Each number is 128 + 24 x the weight over the matrix's rms, rounded and kept within 0 to 255. Layers, rows and columns count from 0.

# layer 7 MLP down, 256x1024, rms 0.115, rows 40-239, columns 608-639
[[150 110 101  98  97 142 145 149 131 136 132 121 134 117  81 129 121 136 136 170 113 218 148  96 125  98 123 172 142 171 127 131]
 [128 105  99 124 124 121 109 102  69 114 112 136 156 185 123 115 135 101 157 146 179 117 101 128 160 149 124 100 163 121 106 139]
 [113 106 119 139 139 105 135  95 140 123 111 120 120 123 118 102 150 120 118 145 153 122  99 161 112 132 105 131  95  88 109 152]
 [141 193 161 122  90 119 126 167 174 110 157 147 137 138 139 120 158 104 119 164 149 146  95 100 112 157 145 151 116 134 104 134]
 [ 69 141 164 126 212  98 132 154 149 100 127 124 133 135 112 148 137 138 113 116 186 136 139  94 144 152 131 165 151 128 127 130]
 [134 120 128 165  98 108 129 150 146 146 127 136 138 124 124 100 148 120 114 136 128 141 122 119  96 166 102  91 155 114 140 177]
 [109 129 136 118 135  84 126 134 114 150  82 126 140 119 127  89 116 108 135 155 122 118  96  64 133 117 171 118 118 126 147 134]
 [132  90 121 100 143 161 156 100 133  85 128 154 149 154 127 133 136 162 158 120 156 138 125 138 134 145 147 129 129 132 128 111]
 [144 103 112  87 147  97 138 139 112 153 151 121 109 176  81 137 100  82  93 134  86 101 162 103  60 107  88 137 118 126 134 131]
 [109 168 109 150 133  76 118 103 110 113 119 140  82  85 103 131  99 122 164 168 124 164 148 117 106 113 153 140 141 127  81  99]
 [112 130 105 155 169  94 112 158  88  87  86 130 169  71  95 137  97 133 113 135 121 166 105 172  88 115 147 132 126 110 130  75]
 [148 147 137 153 169 184 150 102 110  96 148 151 128 171 103 121 110 140 184 100 159 110 141 131 163 143 172  95 125 121 128 143]
 [103 117 142  99 104 136 114 110  86 125 114 149 115 158 114  97 127 164 153 154 174 118  89 120 143 156  80 152 135 141 115 165]
 [177 135 134 124 153 116 171 130  87 142 157 133 129 119  96 113  97  93  93 121 137 128 104 158 102 144 109 129 123 116 135 158]
 [132  98 136 113  99 140 123 130 139 124 105 158 135 171 112 175 116 163 114 122 121 103 124 139 113 108 146  98 140 136 132 166]
 [ 95 145 118 104 136 171 149 105  91 115 106 155 124 152 127 112 155 166 125 114 137 142  65 125 155  82 153 143 141 104 106 109]
 [ 63 118 128 142 148 118 135 154  90 148 131 122 123 161 111  93 132 105  89 147 161  98  99 144 166 101 132  97 181 143 145 124]
 [139  85 130 121 170 129  92 145 108 169 148 134  96 158 102 142 121 102 136  95 107  77 100 133 116 115 140  97 102 115 146 131]
 [131 109 122 142 121 115 127 144 153 147 150 149 161 137 124 136 104 132 167 142 108  82 133 100 102 138 146 143 144 142 113 106]
 [136 112 147  82 103 137 132 105 102 155 136 119 123 139 161 123 102 135 135 116 133 128 118 145 107 117 114 165 143 169 131 124]
 [141 146 113 122 151 178 151 158 131 140 122 120 137 115 101 155  80 112 144 152 132 129  94 125  87 126 147 106 108  92 135 130]
 [113 114 113 156 145 107 131 130 142 128 137 146 132  74 158 121 105 119 179 101 148  91 154 166 137 128 161 124 135 110 134 114]
 [123 137 104 141 117 147 138 173 101 133 126 126 150 119 108 161 140 145 146 124  96 161 130 164 102 176 167 161 148 122 154  92]
 [140 104 126 129  98 107 133 152 151  99 144 153 138 136 146 153  86 103  87 160 124 133 140 157 107 147  98 125 119 144 100 144]
 [133  94 138 136 101 116 125 174 120 121 107 115  96 101 120 113  99 100 102 116 161 127 102 152 133  98  66 177 126 130 104 135]
 [127 143 138 151 141 101 130 144 142 135 120 150 150 123 111  91 159 126 149  83 104 104 153 131 138 109 152 117 135 143 153 102]
 [112 172 150  94 116 144 134  60 119 142 148  94 124 141 152 136 135 140 101 100 107 118 126 124 152 122 110 104  69 135  99 138]
 [169 146 184 126 113 138  81 173 182 105 164 123 111 149  62 138 152 174 111 138 101  94 111 113 184 119 143 117 117 162 127 121]
 [134 145 173 108 104 104 151 137 133 121  98  93  77 130 134 144 146 138 148 100 121 126 133 146 143 145  87 103 129 127 144 160]
 [107 135 102 134 131  81 140 142 135  98 123 154 164 107 152  82 143 139 117 147 106 186 108 138 123 161 133 139 152 110 122 146]
 [ 75 142 136 100 113 171 129 114 138 149 150 128  99 142  75 157 125  91 160 108 149 132 170 129 107 104 107 105 168 167 146 127]
 [148 105 140 146 132 131  93 146 131 108 121 102  75 111 173 149 133 157 147 129  93 158 134 116 179  78 124 119 136 123 135 100]
 [140 166  94  95 125 140 144 135 119 117 162 143 133 144 101 110 126 153 135 134 148 139 146 155 148 181 109  99 149 131 145 132]
 [152 141 147 105 109 171 150  93 145 143 165 146  84 115 125 121 168 117 156 142 175 142 147 119 144 135 157 132 100 173 184 121]
 [ 83 110 122 107 139 147 108 122 152 126 168 139 114 134 131 140 173  74 149 133 163 125 136 110 129 157 112 141 127 116 117 116]
 [113 125 118 132 127  80 118 159 118 135 123 141 142 125 114 127 150  61 141 129 150 123 108 140 131 169 126 150 136  99 139 119]
 [153 132 148 158  94 151 134 146 147  94 172 136 111 131 177 153 148 155 112 109 107  91 133 123 137 149 139  95 130 148 104 117]
 [113  93 115 146 135 110 180 140 125 153 142 106 111 109 102 145 142 147 107 171 141 101 108  95 118 140 128 123 155 112 116 182]
 [134 101 125 132 133 110 106  95 140 142  98 110  99 101  87 111 123 144 146  96 136 129 131  94  97 129 158 151 133  88 109 158]
 [100 160  99 151 114 150  98 138  93 127 112 112 142 139 117 170 149 145 150 136 113 105 141 146 167 163 119 134 154 113  97 115]
 [115 107 158 150 121 178 123  85 162  97 149 123 107 107 124 119 154 125 121 118 144 133 139 123 139 143  97 134 128 177 138 152]
 [125 168 140 143 167 137 133 109 130 179 132 122 111 156 169 131 137 116 109 142 147  96  98 105 124 125 116 178 151 133 135 128]
 [156 135 119 142 169 120 169 124  73 132 140 121 136  84 112 153 160 135 106 136 119 129 125 150 146 131 110 138 122 151 134 150]
 [131 140 130 124 120 104 135 145 101 127 128 129 111 127  90 140 118 124 166 171  74 105 115 132 133 121  86 121 174 142 133 101]
 [151 167 131 146  92  95 136 140 100 160 126 163 126 127 121 134 121 159 160 136  86 164 132 117 145 144 142 144 151 132 106 138]
 [143 122 122 157 180 128 133 156 180 108 134 105 131 123 181 121 154  94 136 167 126 128 141 139 136 145 126 132 141 135 128 148]
 [175 144 118 141 120  98 140 125 123 127 125 155 148 156  96 153 135 142 117 153 123  74 144 111 158 117 103  83 144 123 135 151]
 [127 134 122 128 112 156 123 115 108 173  83 139 121 107 137 125 150  75 111 140 110 128 162 145  72 130 120 114 121 124 145  88]
 [110 112 141 140 174 151 117 133 135 162  94 101 104 114 169 113 100 156 101 116 174 129  78 116 176 169 130 116 108 113 127 114]
 [ 88 166 107 108 141 109 108 100 122 126 122  80 159 138 152 156 122 104  99 103 124  98 137 109 100  46  78 172 100 121 124  90]
 [126 131 126 133 106 118 140 142 138 140 152 134 103 122  91 102 130 103 115 137 155 150 128 114 104 110 129 147  73 145 111 102]
 [136 118 130 125 107 129 130 138 136 121 102 145 110 171 110 137 165 130 150 124 118  98 123 106 160 111  95 139 119 120 138 141]
 [114 143 175  95 119  95  95  29 167 109 143 127 154 121 109 132 128 137  99  75 132 101 154 111 152 127 111 102  94 130 118 113]
 [167  89 112 130 131 112 151 188 128  90  83  86 149 120 126 119  96 150 101 123 180 129  85 126 151 140 128 115 122 151 158 182]
 [175 101 114 145 117 120 122 121 146  97 123 124 102 164 155 143 124 145 128 139 150 115 147 109 156 110 121 139 165 136 130 124]
 [159 117 103 128 129 118 138 108 124 121 109 119 109 112 108 174 128 146  97 148 136 132  93 113 135 114 157 109 139 170 161 122]
 [138  86 127 129 151 116  79 119 153 167 141  79 131  99  92 127 137 141 190 161 122 172 140 122 133 173 142 111 115 126 110 134]
 [148 119 153 148 100 169 129 147 137 148  70 159 151 169 113 157 158  83 131 164 100 111  99 145 124  71 129 134 120 154 141 133]
 [144 131 102 154 139 153 108 145 100 118 158 149 129  99 106 138  98 106 117 109 131 154  87 139 125 127 123 120  81 152 109 144]
 [146 112 124 106 158 110 121 113 105 157  99  92 121 114 140 138 143 138 160 127 181 102 135 108 134 111  89 141 106 135 142 145]
 [135 132 131  93 107 150 134 121 104 148 110 137 130 170 128 143 151 127 123 126 176  94 127 134 176  99  83 112 147 108 135 110]
 [107 143 169 160  96 127 103 121 151 106 120 135 105  91 109 151 125 117  77 156 119 147 144 165 139 139 137 122 151 134 124 160]
 [ 86 114 142 104 148 148  83 135 115 124 127 120 130 103 120 137 109 103 123 124 150 117  74 124 106  84 137 115 173 146  95 113]
 [120 130 161 105 110 152 131 153 138 122  99 143 166  99 194 136 176 143 129 143 139 128 120 113 158 130  91 123 144 122 128 109]
 [178 116 126 154 119 106 144 121 142 129 141 136 113 137 117 167 125 113 157 133 139 141 133 149 139 118 127  87 105 121 118 138]
 [137 143 125 118 109 150 136 132 110 169 139 143 166 149 122 117 132 147 153 174 123 134 162 131 111 127 153 106  52 150 188 122]
 [144 112 130 133 138 168 175 128 159 158 174 141 156 144 145 106 131 168 126 142 122 151 176 126 161 174 159 147 137 159 176 120]
 [103 160  95 159 120 133 149  99 138 112 113 167 157 106 162 134 142  98  99 142 125 118 103 143  92 129  87 160  99 135 124 153]
 [ 86 123 112 113 139 116 177  80 124 102 121 150 163 132 157 106 135 155 140 189 137  87 136 151  92 107 107 130 153 156 160 150]
 [120 126 133 158 101 116 115 148  93 157 111 116 149 129 119 110 146 160 116  64  77 140 140 165 123 130 157 156  83  93 115 135]
 [113 110 162 138 117  67 129 144 142 129 142 108 118 145 132 105 154 114  78 148  89 182 149 150  86  97 147 107 119 119  76 138]
 [159 134  99 147 133 136 127  89  81  96 162 145  91 162 131 147 119  81 138 123  84 133 126 111 145 113 132 137 111 114 101 155]
 [115 102 104 124  94 106 139 110  90  93 123 134 128 162 103 100 115 153  73 128 130 157 157 134 167 120 125 162 121 116 142 129]
 [104 118 171  84 139 112 138 136  76 121 161 144 117 125 126 149 100 163 125 115 104 143 132  94  91  89 112 135 159 141 185 130]
 [167 180 150 133 135 133 156 161 122 120 123 141 141 130 124  97 129 114 104 119 144 104 117 111 108 163 127  91 163 116 141 140]
 [123  84 161  80 102 116 105 129 119 163 150 152 158 160 166  69 105 164 110 120 119 138 136 149 118  97 154 118 125 134 147 114]
 [140 125 150 104 163  98 116 142 124 111 143 148 139 110  91 104 123 119 114 142 162 167 126 130 175 126 112 138 115 104 133 122]
 [ 88 115 132  54 130 125 114 113 122 133  98  87 117  97 133 179 139 117 135 159 173 148 111 130 160 114 118 104 142 172 125 110]
 [100 143 119 117 102 109 166 129 136 132 120 131 108 112 133 113 124 120 137 150 168  98 114  70 136 115 129 155  86 151 125 118]
 [113 145 178  96 135 171 162 125 123 125 156 166 113 137 142 152 175 141 104 123 110 127 123 117 107 117 111 113 174  92 164 149]
 [124 133 136 125 129 167 133 112 121 124 110 118 125 129  85 136 121 128 130 162 120 124 111 123 123 155 148 140 132 129 153 145]
 [137 130 107 105 168 109 127 127 119 137  93 105 141 143 119 125 107 102 101 136 109  81 165 124  92 125 116 107 119 117 112  82]
 [107 129 140 139 110  94 176 110 134 146 161  96 173 133 138 150 121 117 120 125 152 101 129 161 143 118 110 168 137 161 129 133]
 [148 132 130 115 171 165 118 181 124 107 102 138 151 130 139 123 157 118 112 132 106 133 144 138 128 148 111 147 135 130 143 158]
 [121  76 143 118 109  64 126 137  75 130 109  81 113 123 156 148  96 137 180 134 105 166 137 120  94 111 135  99  77 117 131 118]
 [115 165 162 118 139 108 111 106  72 116 129 113  85 113 150 110 110 126  90 110 157 162 161 131 142 203 167 161 141 156 105 156]
 [115 144 119 127 106 166 165 111 154 122 128 102 155 107 152 119 143 127 158 100 125 131  88 144 163 112 133 156 122 127 167 108]
 [104 114 156 120 134 138 159 108 106 113 176 142 155 145  78  87 110  99  99 143 150 102  94 147 118 133 135 130 167 121  91 141]
 [118 163  94 117 105 136 136 186 131 194 143  75 125  83 182 107 113 106 128 129 102 134 165 153 111 128 155 115 168 167 133  91]
 [ 72 115 112 106 127 159 144 156 145 111 130 137  94 159 136 116 120 149 168 137 138  98 127 102 150 118 111 128 106 151 122 130]
 [172 133  81 113 170 138 113 156 126 128 151 116 110 167  87 106 118 154 201 138 124 136 116 161 120 139 135 173 167 131 134 112]
 [111 145 151 134 115 116 102 128 142 151 144 115 128 152 170 115 122  92  97 101 133  95 137 122  95 156 164 169 135 125 120 122]
 [138  56 126 141 125  95 147 121 173 122 112 100 132 140 192 121 101  84 145 141 116  72 117 131 103 109 101 136 102 149  95  82]
 [147 162 133 114 117 169 153 134 165 140 116  85 137 108 136 122 139 139 100 115 118 122 144 135 144 102 130 142 164 108 114 144]
 [138 129  93 136 118 109 126 113 152 118 147 111 129 104 117 117 114 156 132 193 115 104 115 142 154 123 101 152 119 118 145 149]
 [101 149 103 171 138  94 130 144  97 135  91 136 126 102 117 133 102  97 183 149 145 114 123 161 140 136 107 129 135 118 119 150]
 [123 148  84 124 184 119 124 134  80 109 138 139 123 148 140 141 122 115  78 127 148 167 178 110 119 201 122 109 130  89 139 129]
 [159  93 138 134 148 130 157 118  77 146  94 132 131 133 126 132 135 129 169 118 108 146 114  72 149  98 150 157 155 142 114 144]
 [135 120 122 100 113 165  96 127 114 154 157 157 129 136 162 139 131 152 136 147 120 125 162 133 120 157 147  86 124 143 143 175]
 [102 105 103  87 117 133  99 140 117  67 136  67 111 168 145 153 140  39  81 120 110  99 146  98 121 117 147 108 112  98  89 106]
 [115  95 152 162 126 117 120 123 124 140 157 100 164 104  95  76 107 122 139 113 166 138  89 162 124 148 119 144 148 117 110 139]
 [168 122 119 126 138 128 117  91 131 123 137 133 119 146 132  77 137 126 150 115 155 147 162  76 145 123 105 137 166 104  86 126]
 [153 138 177  63 155 128 136 195 167  85 128 113 164 132 112 165 114 106 134 173 118 113 131 108 120 119 108 148 115 119 120  96]
 [134  96 108 136 109 122 151 131 171 144 120 127 144 181 140 177 101 136 145 151 138 106 124 116 163 152 152 148 135 122 167 127]
 [166  98  70 129 111 114 122 157 128 150 105 136 171  92 130 121 125  66 133 145 145 156 121 152 139 160 104 120 128 136 134 102]
 [170 151 159 129 169 113 143 130  99 115 156 120 136 143  62 133 140 135 150  89 101  95 151 132  97 113 118 113 140 135 158 107]
 [184 108 151 114 117 149 146 116 144 108 104 133 160  90 116 147 145 144 123 134 111 148 135 107 153 106 133 124 128 123 123  88]
 [190 129 122 109 116 135 135 109 111 178 123  90 152 146  92 164 151 105 131 127 109 117 133 122 124 132 114 204 142 140 148 114]
 [143 126 111 137 132 116 152 112  94 141 120 112 145 121 144 118 117 140 165 134 159  97  94 110 123 130  96 174 152 153 139 113]
 [ 99 119 161 139 170 112 136 114 100  71 147 110 136 117 107 111 160 100 155 118 157  79 123 109 135 136 102 137 111 171 130 129]
 [ 97 156 152 163 118 111 163 140 136 200 143 135 131 130 171 154 141 148 132 140 135 144  89 119 148 138 144 149 149 120 140 130]
 [158  76 118 118  81 168 153 134 142 131  95 112 150 125  99  22 180 132 137 176 162 179 124 133 129 111 140 101 150 112 179 127]
 [102  92 155 135 146 124 108 134 129 141 145 145 132 148 113 132 126 114 150 126 149 143 116 150 134  57 134 124 127 124 131 137]
 [114 138 136 110 139 105 133 163 166 132 139 144 108 154  99 118 154 141 125 134 106  78 116 120  85 101 126  84 169 133  99 111]
 [ 79 137 131 146  98 131 146 146 159 124 128 126 177 119 122 110 179 135 110 159 118 105 102 144 126 135 179 101 123 127 125 123]
 [ 88 145 142 128 140 141 144 174 123 154 125 105 119  98 172  90 113 133 120 177 155 136 133 135 132 104 137  92 138  71 122  96]
 [122 112  93 132 107 107 148 116 121 108 101 111 151 186 154  82 133 134 150 128 113 141  55 121 178 167 167 145 116 101 112  76]
 [123 127 121 143 151 121 131 127 126 112 115 139 115 128 147 131 101 160  72 139 150 184 112 119  97  95 166 107  88 117 118 149]
 [134 131 111 122 159 141 107 136 127 131 115  86  90 132 149 115 123 106 145 140 129 146  96 160 164 128 140 126 121 115 121 102]
 [158 109 132  89 149 159 168  86  94 132 114  99 120 170 116 100 153  97  96 136 147 100 111  89  92 128 160 109 118 123 147 158]
 [126 104 179 162 128 136 145  93 132 131 144 113 149 119  86 146 134 139 102 152 110  82 131 114  83  94 148  94 147 105 125 124]
 [114 125 133 120 107 130 174 131 164 134 109 107 113 168 140 133 121 122  90 141 123 107 140 131 114  80  93 101 139 147  95 121]
 [131 152 128 137 106 155 142 146 127 170 126 139 125 112 134 122 146  97 160 141 147 105 121 100 124 132 148 160 122 149 147  72]
 [151 129 106 121 157 121 129 176 119 156 134  93 119  76 155  88 160  97 128 110 141 151 128 176 126 133 108 120  93 121 129  99]
 [138 120 139 131 180 135 134 100 106 143 132 150  69 132 148 130  96 148 145 127 144 147 165  98  90 117 132 124  83 100 122 140]
 [126 117  80 134 138 104 157 157 123 102 119 102 136 123 117  97 110 135 140 120 143 176 118  85 143 107  88 138 127  91 157 119]
 [127 140 162 150 114 170 151 134 121 117 134 136 131 106 119 115 164 121  94 140 134  69 125 133  91 130 114 135 157 133 137 117]
 [108 120 147 126 151 102 134  99 131 102 138 136 128 128 126 127 143 170 120 125 151 103 116 119 145 122 119 152 139 139 145 167]
 [130 106 149 106 103 127  97 143 137 129 144 137 136 147 134 169 132 190  57 128 131 147 158 105 106 180 184 141 127 139  88 109]
 [ 88 151  89 160  91 123 143 150 111 154 101 107 156 139 158 149 120  86  82 131 136 174 135 112 113 127 134 133 135 122 164 132]
 [ 82 112 107 144 139 122 115 178 137 112 129 154 140 149  76 151 127 148 108 142 106 125  91 125 125 122 144 128 141 112 143 157]
 [100 132 118 162 165  93 116 101 131 169  94 138 184 109 127 125 160  97 135 130 144  75  84 144 107 126 115 130 116 155 132 108]
 [127 122 163 132 185 111 129 104 117 124 163 145 114 143 123 125 111 152 118 122 132 123 123 152 106 152  79 106 104 120  88 148]
 [ 98 163  86 107 129 102 151 116 113 117 140 121 116 169 152 156 134 120 117 149 138 117  63 137 155 146 124  67 149 119 112 139]
 [150 109 131 115 126 143 148 111 109 137 137 119 135 159 162 135 123 110 112 129 148  88 165 142 141 126 116 130 118 162 154 116]
 [ 86  57 144 101 145 142 123 118 116 157 127 136 125 166 133 125 134 126  87 130  88 121 108  88 134 171 140 125 135 142 168  85]
 [110 111 122 135  98 115 160 103 104 104 168 148 135 114 139 114 163 119 134  99 134 149 126 128 145 182 148 141 129 141 134 157]
 [ 95 131 138 128 155 156 156 133 113 160 124 114 108  98 110 142 128  84 109 132 132 119 120 185 164 181 118 107 131 129 150 123]
 [150 133 165 128 177 139 118 158 113 156  76 102  98 123 121 123 137  98 136 146 168  96  99 131 134 192 156 142 106 120  79 113]
 [ 82 131 145 153 163  89 158 148 133 111  85 123 175 100 101 125 121 136 112 130 108 128 109 127 154 131 104 128 138 130 132 111]
 [147 101 116 133 113 151 146 100 123 144 146 136 145 139 143 180 165 166  91  81 122 122 122 137 136 150 130 106 100 131 184 150]
 [142 102 112 118 109 133 144 131 175  89 116  88  91 169 126 161 104  92 139 116 140 126 139 126 119 137 100 127 142  98 118 108]
 [132 187 158 121 176  97 124 132 125 136 107 140  86 118 166 104  72 102 126 126 129 106 126 141 129 115  94 136 109 135 130 122]
 [131 135 117 125 115 150 138 113  98 113 136 143 193 149 105  99 142 112 165 154 135 110 136 126 142 147 135 147 140  95 104 151]
 [122  96 131 158 134 101 163 132 148 138 141  92 114 131 131 138 166 151 128  97  83 119 126 174 134 125 166  87  78 124 136 121]
 [105 102 144 129 110 157 132 168 120 145 196  83 106 149 113 175 149 144 131 117 138 126 179 128 158 111 164 145 148  98 100 141]
 [134 184 112 127 107 118  95 107  85 110 114 129 132 138 172 118 142 128 134 146 132 112 112  80  84 108 104 137  91 117 154 145]
 [125 114 153 173  45 103 159 151 110 154 114 113 152 118 137 132  96 128 164 124  94 152 101 125 126 111 103 137 154 154 100 122]
 [154 111 134 122 101 151 138 132 129 124 136  90 102 131 150 191 111 101  58 142 109 139 119 104  90 107 150 163 135 100 119 160]
 [ 82 136 154  90 121 118 154 135 137 111 126 165 123 140  83  60 247 114  84 137 135 131 122 110  71 126 146 138  94 173 113 163]
 [103 127 120  81 140  79 153 120 131 124 105 104  92 150 124 105 151  92  87 139 158 121 103 127 111 114 152 148  92  98 103 122]
 [114  85 135 106 102 163 130 130 141 147 165 130 144 144 111 152 120 125 114 134 164 151 132 159 116 122 144 113 162 101 101 145]
 [123 116 104  99 140 118 149 125 106 147 138 168 154 150  89 114 164 125 157 154 131  95 145 124 119 164  86 133 129 111 147 127]
 [106 108  70 156 146 157 141 160 142 110 121 114 157 180 140 121 126 150 108 139 157 120 103  84 145 106 125 121  84 172 122 138]
 [111 137 187 137 160 147 116 128 148 118 137 128 169  75 167 167 138 110 137 125  98 151 159 148 102 134 165 126 128 117 148 122]
 [ 91 144 110  92  99 121 123 149 131 148 139 135 138 145 119 165 111 133 185 122 128 173  84 146  72 166 128  97 117 133 117 111]
 [159 128 166  92 147 123 168 138  90 132 153 147 150  96 111 154 122 153 115 134 146 142 117  99 112 147 129 108 169 154  99 105]
 [115 135 138 142 130 118 111 119 164 129 114 172 133 136 135 146 149 124 115 140 110 155  98 128 113 141 122 122  93 165 148 147]
 [137 107 133 133 112 144 147 138 117 153 132 140 111 128  63 109 179 112 106 142  80 152 144 115 127 105 162 114 118 158 131 132]
 [ 88 135 123 136 155 127 124 135 152 125 137 144 126 106 121 126  99 144 118 112  94 166 134  94 128 123 116 104 107 105 121 143]
 [133 114 154 135 138 105  96 151 153  95 115 158 105 115 106 114 119 118 111 159 123 144 152 148 113 133 133  59 133 116 160 120]
 [158 145 122 132 151 111 127 115  77 157 131 104 129 111  92 134 121 148 103 150 151 131 136 138  82 137  81 172 111  99 109 113]
 [101 154 152  89 162 154 132  86 167 137 113 120 140  92  73 134  90 137 114 103 138 151  94 133 118 155 108 118 138 103 155 121]
 [ 96 130 162  98 130  84 105 166 100 121 126 102 138 155 166 129 144 132 155  70 124 115 103 118 146 147 123 155 187 146 144 138]
 [139 147 142 163 182 137 120 138 142 113 123 158 143 141 141 149 141 146 141  97 142 103 179  98 128 143 149  79 120 132 105 184]
 [106 128  78 132  85 132 109 112 125 121 121 175  83 129 178 117 113 113 107 187 162 135 166 123 112 143 140 100 118  73 120  83]
 [ 74 120 118 150 124 124 102  78 146 148 131 116  76 165  90 125  98 138 128 125 127 154 137 108 136 115  99  97  99 132 183 107]
 [166 102  98 127 112 163 134 123 123 132 111 172 149 137 137 164 101 132 123 156  73 123 193 101 129  97 130 128  98 137  82 117]
 [127 135 145 134 116 158 150 137 140  99 116  86 111 126 122 124 137  77  89  95 134 168 136 137  90 112  94 156 129 148 128 127]
 [132 148 132 144  86 105 132 129 116 118 114 116  87  92 138 135 138 146 145 128  95 140 140  90 145 148  96 100 119 148 148 109]
 [174 133 124 149  97 150 190 144 179  82 140 142 142 103 174 161 146 137 117 147 119 131 124 148 108 128 113 112 127 151 221 130]
 [140 131 129 142 170 103 147 117 160 150  97 139 161 129 129 125 136 104 120 154 143  82 158 152 104  95 112  96 135 133 106 104]
 [147 145 147 115 129  96 104 117  91 155 106 140  86 133 113 127  93  97 187 134 190 124 132 130 134 162 138 114 131 132 131 118]
 [186  98  76 175 129 122 127 147 101 143 139 117 124 149 115 103 107 126 100 141 183 133 122 126 158 150 140 162 128 100 171 148]
 [124 117 128 184  92 142 133  82 151 129 127 128 158 117 118 102 142 119 120 115 157 116 140  94 164 158 146 119 144 115 153 139]
 [ 93 115 123 142 100 172 164  84 129 119 112 116 120  94 105 115  84 105 115 127  78  98 177 104 117 100 130 111 146  99  99 139]
 [102 157 152 184 118 122 130 151 155 145 134 143 147 134 136 112 120 114 167 149 155 104 123 170 124 141 158  96 119 137 144 157]
 [144 136 113 163 153 135 122 136 120 172 128 155 105 102 124 156 171  93  76 132 160 129 130 144 109 116 125 145 163 112 158  88]
 [145 131 106 138 156 137 137 147 172 100 107 123 108 152 134 182 136 118 136 111 104 123 122 134 110 154 125 173 123 123 128 113]
 [123 119 126 158 155 129 127 168 181 153 116 152 148 117 108 152 123 120 123 108 154 151  87 138 149 110 147 117 112 110 129 148]
 [134  94  98 159 142 145 129 136 149  83 119 116 131 132 163 206 140 103 140 112  95 121 138 150 124 170 113 112 121 122 135 175]
 [127 102 114  92 106 120 115 131 129 114 143  93 138 137 155 102 166 112 179 146 108  86 160 102  81 114 116 167 147 131 143  91]
 [120 147 124 123 160 131 154 155 158 117 136 154 162 103 132 131 150 134  77 151 114 156 104 144 161 136 150 146 134 150 143 141]
 [144 214 104 157 168 162 100 123 116 113 104 127 127 151 180 126 138 105 135 133  96 112 131  99 138 141 141 156 118 127 164 139]
 [167 156 167 129 127 155 128  89 133 125  89 129 138 119 165  87 149 181  76 124 132 125 120 141 107 127 126 135 103 129  99 140]
 [131 100 145  99 148 134 117 132 139 125 127 171  95 117 140 123 101 113 144 117 128 141 123 106 126 138 127 132 100 118 117 105]
 [137 107  99 132 143  99  93 180 128 115 141 123 113 150  88 152 144 165 100 155 108 108 147 121 158 149 120 119 113 112 140 105]
 [147 150 141 144  98 150 143 139 102 137 102 104 148 109 142 116 133 140 171  76 141 151 112 159 112 145 119 116 111 100 128 128]
 [ 98 126 110 147 124 116 172 129 161 128 109  93 133 119 122 149 126 115 158 108 121 111 120 111 147 171 120 135 121 123 112 136]
 [132 124 116 119  80 185 154 130 144 139 130 107  70 128 127 115 102 148 133 143  95 157 103 133 148 118 122 143 105  96 148 149]
 [105 115 160 133  89 139 149 106 149  93 151 143 131 142 126 114 128 159 116 129 114 128 152 130 162 132 123 143 143 115 107 101]
 [117 145 108  93 154 145 156 138 116 162 162 138 159 142  93 167 106 164 136 107  91 119 114 113 160 177 127 124 130 112 148 138]
 [131  98 163 138 124 104 171 122 139 167 157 168 134 109 126 126 150 186 167 167 103 143 130 115 143 113 143 119 148 157 130 122]
 [170  94 153  97 166  74 135 154 114  88 154  82  84 117 110 156 136 138 143 146 135 126 107 104 138 128 142 101 128 117 127 118]
 [ 84 161 112 134 129 146 103 153 138 126 127 144 145 170 145 128 114 118 143 154 109 124  98 121 173 160 157 130  95 117 152 113]
 [119  91 134 119 143 105 139  99 127 175  98 128 127 133 117 157 144 106 121 127 141 139 188 130 127 124 130 164  87 153 156 131]
 [102 148 147 139 160  88 104 127 119 129 163 118 106 115  82  99 123 157  98 133 149 167 130 117 138 144 159 141 132 121 129 137]
 [118 140 145  85 127  99 187 149 124 137 125 148 156 135 119 116 164 125 107 124 144 159 125 123  98 104 171 126 131 161 131 152]
 [182 150 147  98 159 132 139 170 142 106 127 147 101 150 163 137 151 117 160 111 130 104 137 154 166 149 117 157  97 124 120 105]
 [119 138 127 129 233 120 132 143 110 122 142 129 153 151 112  97 166 116 105 133 129  84 129 152 109  92 133 110 126 126 137  95]]